Part of a small language model's weights.
Size: 10 layers, 1 head of 64, MLP 128 SwiGLU, vocabulary 2048, 0.673M parameters.
Architecture: RMSNorm before each block, untied embeddings.
Each number is 500 + 40 x the weight over its row's rms, rounded and kept within 0 to 999. Layers, rows and columns count from 0. Numbers have three digits each. The size before them is the row's rms in percent of the matrix's.

# layer 5 MLP down, 64x128, rms 0.315, rows 0-63, columns 64-127
097:492442550477489523574482486516498476467465486538524504555436401512493496545415536536480498525471511552482461418519476528477447535404549501527518516497506587516482549438494564475469462537517490
106:498411584432538496525538526479500467471538518500555538533500481481532560575470496459519468493398488480528523509537491441500458500447477508504470502522483463501466586439486589484555469465536500
109:471516441493529484500509536561516508483454577544536568496499559465472518420521493505512493453506450481493447579413522528552480457519456504488500447493536455462495575524473446531434504523497534
094:521527440518499538524512456467456430453505566427505434485447480516532540538507523474457590461466508478522506442567501504519554526520487463465560567527486533507477442462455497551453458447477508
087:518478467497538536537518495564430541557443503529468542467515512415526478494552475569450472479438385476562444582498480496483467459491494617540468563453567487511476494487511504575440574560489537
083:483488481499500493479540487489489506570564486421472435466580455440505519529476481501523482467521505542571508453438513518504504548491507484487448399498516503493567522537505461473487522558495458
095:540541573418446440543538558451451505426459461522483581521470484492543496494481444524503487532445531465558515516470498530467512461480438556459526480491546480547542473447494496404515555403428547
098:464457458555535600528472487545480529475535497459544439546531492455479490537546561436498467487465478514490560494504616597508469472469476550504571509429535546470468501522497482455596493554537513
096:468437574495507535575542545481517507517514487543508530512464473498503543496478466434525525480459509549546557504549584440526461532480533512520532507443461477431504504458506591447559375488498489
101:509519504523507543551514519546454454600506508537563520466437530565510462472536513542520487579522493532559486543509561548486450539521532494484498453534477451465479396497504470488452555491543518
096:463482542590451479497536470531488471461513545537528506457563494548420484429401473529533474527457549557448427450567514468555492532478517450499457467592494462509567483524473461494470540524562492
087:493518517427514441539622515512508498449495520508481570524485480526542559495448523485522506421455454495551475453468562556526488527504489526462484424484505464494442518517455478417469496504536516
092:534494484596537445439460475453501451482490494496511489470451528535488512512512519521530438468476537493496491478529525496499478531571483532510516424517458484523428508586507591566543502378481480
101:567498439476514528540501541495484470504466475459449467497521534483570455459544501519481541471556463548520507503449570570488532465530480554540493483554447483438541483485521459474509435575491507
115:558572494484583554485576498506540555463522515523531530539568541526522525493487389550493469506570514480393503545505474463487510519516527439452501448443508497452515481561512510523542473531467562
097:491545482498461469513472444579574578466518561455503485506554552512497472482553496527465538473500534559582498512512516497499501506533506534524479517526509560428475490465530532512479423592529543
117:460480521446495508505472474564432459502535519489467551528502464581534538495456416457512559484496459506482576510528531503502554525499565441497498452465494471471461571576504436479457549513543438
078:538518527468526496527516528506436466487484501374550514459483481457465533494480482418421502538477469518498466530539469549475473567519517516461434448472470549502523460455502494463445518588470439
091:501430539468517513494460444455529491513470517546482520527458466435522509386463537507541468536517568573469427500490466505422474520495504514594528444482492587518476561467524447506495444461562539
093:488514439444533446469499478521426439469459412473550552485530539418466413584500500493506516478474505495470515518467549551452432492558506530513536509534512500528603456490538511501567482481516477
099:492493483497456477548488515470508546453417544607531520511558498495401538466481569491515524544475494443522551512511571422509498504540525543525549575473512482464531453454548516467566473518449531
099:518521545495564496443418516472546518473451499424463523446497466528518495459490518526433553496509539525485490491491464455533502438455413475559456526522518548528490542496510510479459444482495541
099:444504430520522520502533498544455496504538558466435468510502465456519429469467402458559549480387485514404447450523533465521499476480524486446520505404565477526490455492478526465529505578486508
092:572400485503478499499511507534519549498539529508495451488506508465487549489470559479501517447492466537560570422471561529497466391528558495468509473459543493556491536554452525421478487512501401
093:527540476561432477440455503512468577473494498494525487578476527447507445465458497462507472449490497525474550490498496563422507532529441522481466500512510519533419476462509533532453468510457539
114:547495465520473493505527470538387481500536452470487458430613452575487448538504448468480467443442435546486430528494481499553443541486453454547522496535551481515519474531496505535497508499466468
138:485494463492491467523490450455468445495520490477548536469450507418521481514563537453501519464474532568447484441462520448484557556451492570482469525480497429461528524499546558544433512485520485
150:479448489417524504466524445460472439529413521527567480472464473509485540557560528523474516481526557549527522483452496591574509551516523504563501519532443462419485479531502571570435513450548493
102:441474585499517459454550537435475523551453466493468541510491517521499501489434544449572467495525527515490501469407511521504432521493563531607537459442472539498535525425530483551465519449510524
099:536540502532530519446448472471513402560458511521478570538595543450486482446463476506411559536466521496476443490504476473506488439522481571502509472534490489541478522505435475473524515548488436
111:514482434525494418483449574486513472524483587520458493610540449495522494456462468492425524497477511466502494503552520499416543499417483511551504461504474548428483501432538477505566518525429534
106:445536512525441522467479474442529451425448466467494545525550521479427486470436455404510606516547463481477535545449497508504497474536530520549558469453426397501444521524557482481506480506474461
096:544469586537570443531466447497444533514467545548480522480500510517518499453491503522392465490570471476496583513499477519509472568547437487460585518449486498484526462530476521503498478461503512
103:509499474529572475520473516515432461518483526493495507499495559501480517465489461517540465546492485502523508488458543548478516385498544495433490543515531522533538507464477477530509507460585484
083:513500487462578495495488469505447423420506438502412543550442512526526564475472521505469510514510490542509493558507428481543509560525440526534537470496467450493482525507482510533454535535496522
104:485459500464495568551431453575474492510496478461484493443522546414419517470505475478446548412465429516532558538508515486450399453468556510533486506531481516496474480487492506511502585490501530
089:571565492553520480508545526493484507423540492442477505499512468519430526465410441458543521566453485503466490533507460517454489554482550523535482469426564494542472501465584453471437494478574547
088:526567492478452446508515493403553552545443503565568542504569523506550457467514503523471532529512433495546509496515494529471366569480563505517607524524441536467483531470453467445512533499507516
101:521505515453541487525524565501491495475485588446491480523555470498554485485466499518521454455521443559450515481428493509564558466508615598488548467455521413517466519439420473493478504512476490
099:428442497506457552410458552501489550505457554531461504448481530486530546565497548493485516488477575503435450500503454521497488541563537527509472491538527480575489486464584504484517539393510517
094:549508541531460497483467544506482533539499540492518464538535553585574457517538499423494520518555512549525407575561467499518511543515523531468431456595508558534541470497501498483473492528549490
094:570522541481530513486479480569522500535502570483524434584467493537534450488542496597550562453531524480483513521475497526507571507455483481510434518471423504473494562503565530521513497535454478
089:462545482533419531484420446566555554489500476510509505442461548528528535536467487550510445569488523510548516545537473449501468478470512568495496451532448463482518503490455413456529558530521463
089:554468496509509487448445474488462432375537486483514498507509457493509497527501571485415484466503470504497533474513462511510496559464540448462522504464532491404480473512578476488505492467528464
099:510495491498465572470444460512525476518445445520503494434479544519535488496526528506515566452455441499521508541528528473576580494491543590479512548466467544455448474432499516495445500498480461
101:543434501493530520462515493456528528468491552474528495501524541503480522525489530453538526476496475425532510435551561478496428470475508494533487418484547524487580488480559494489514407476619475
128:563448496522548534517469481426470486538525467556526501478485573541517509466479490448455532453477551502453514484477487472585529516506583514441476493512421539553559492493511441456516510502446499
099:444571532457538507507523476532467498495484550532466518446509413500425485603493499521457515471583496517448465497479495506543448507517476476548567466472547498587490502528515503490477565516466398
084:420495484507452447483515523520551505508507399455485526457508424519464516571487442528493466472458418523541470530484510569477507531567474552534466564429452517530522449468589538458482504491503502
120:476483501427548477470488527439434514449526488455570469522545499450581464454574436475544461530494491450500500444509556486536553475536473514535465521533510468482474594496506479486509479480499507
085:519434578472572471513460467509512530514475490480440500479518405413481547518530502474452487538521502568501525535549559583404488515455531526506437508461548484480464599498472483526507449566473534
089:483463480513500579434546552507503493484500540484558576540474492442507469455472437519531473508521400533500548428472502455489506536467525501499550501568499505494464532493440528473514490478486515
088:468522543517487544495494489486472488468513560485553591445485469447482519507493453460540562496512469495504529451446588495465487544436444481503557505473420500470513502496431500452359411519528453
098:483511481496485455532516593494493492489446539512499429537530581565515558540477498594532491521556495530500454508485535444500454554559548504551528533533472433489413407518521510461496538432526475
093:496520534488524569532563560522508501532503466552490523493395401494465467454503530500521443530482443456493475528499467432545546494565439477517471514481451488454530541489414501479475538469549503
103:502541531551520514456506439625457523450549537483494433483537489501482530591494490493516551491477520497503555595480514495483486492535562479525422502407499479442398503487559499483486511528491532
102:430506559476509516543487481483529505529493536538414481490482496488534462565521432471402463497490476572468585533433378470541504454444533466524479526495478493491512463543492475499497545441508493
130:466486477458533514546501498564498505497542520490487486515518505487440613433515490470452489453494503408510485568484526414490507481493426527524524525543516482508507487535544508502523510477479560
101:583509567546478572421488498433540518499415549472564479549465504515510495530507487513446526426565457521495514524491437501501535464441494508553466443425456488484432533478498509474488505527465529
086:471490548470480483513510447460454505522593464471484532475489524486543456437460522458576590506484474444510499513507511511477545527528488520475560461430470616517494490470558471450481484511480477
089:522483494519493535488476515438434589513464505555450508500529483476474526524513581459504439536507505573589502467485524513471501457515480508521559468478544523505520551534526510543570500493466449
105:495510486448457491480436428517490461454538598557407435490535526510503476474493522441505440529495424424479483464561449540488497490513543475545494535547517451479524541568465491578503511481513482
090:478495430517532451488500449500465463518443565568550510505496465525483373535421453533524546548479467527501524511490498488490423458548556518522475539467524445524469505493506470496476541501516446
096:546553513520501495496475498506543520476501520447479448558464509532467535510451509470473488527554442473418481464576515507447463478542466496487465458502541426556545506498469522519514472601459597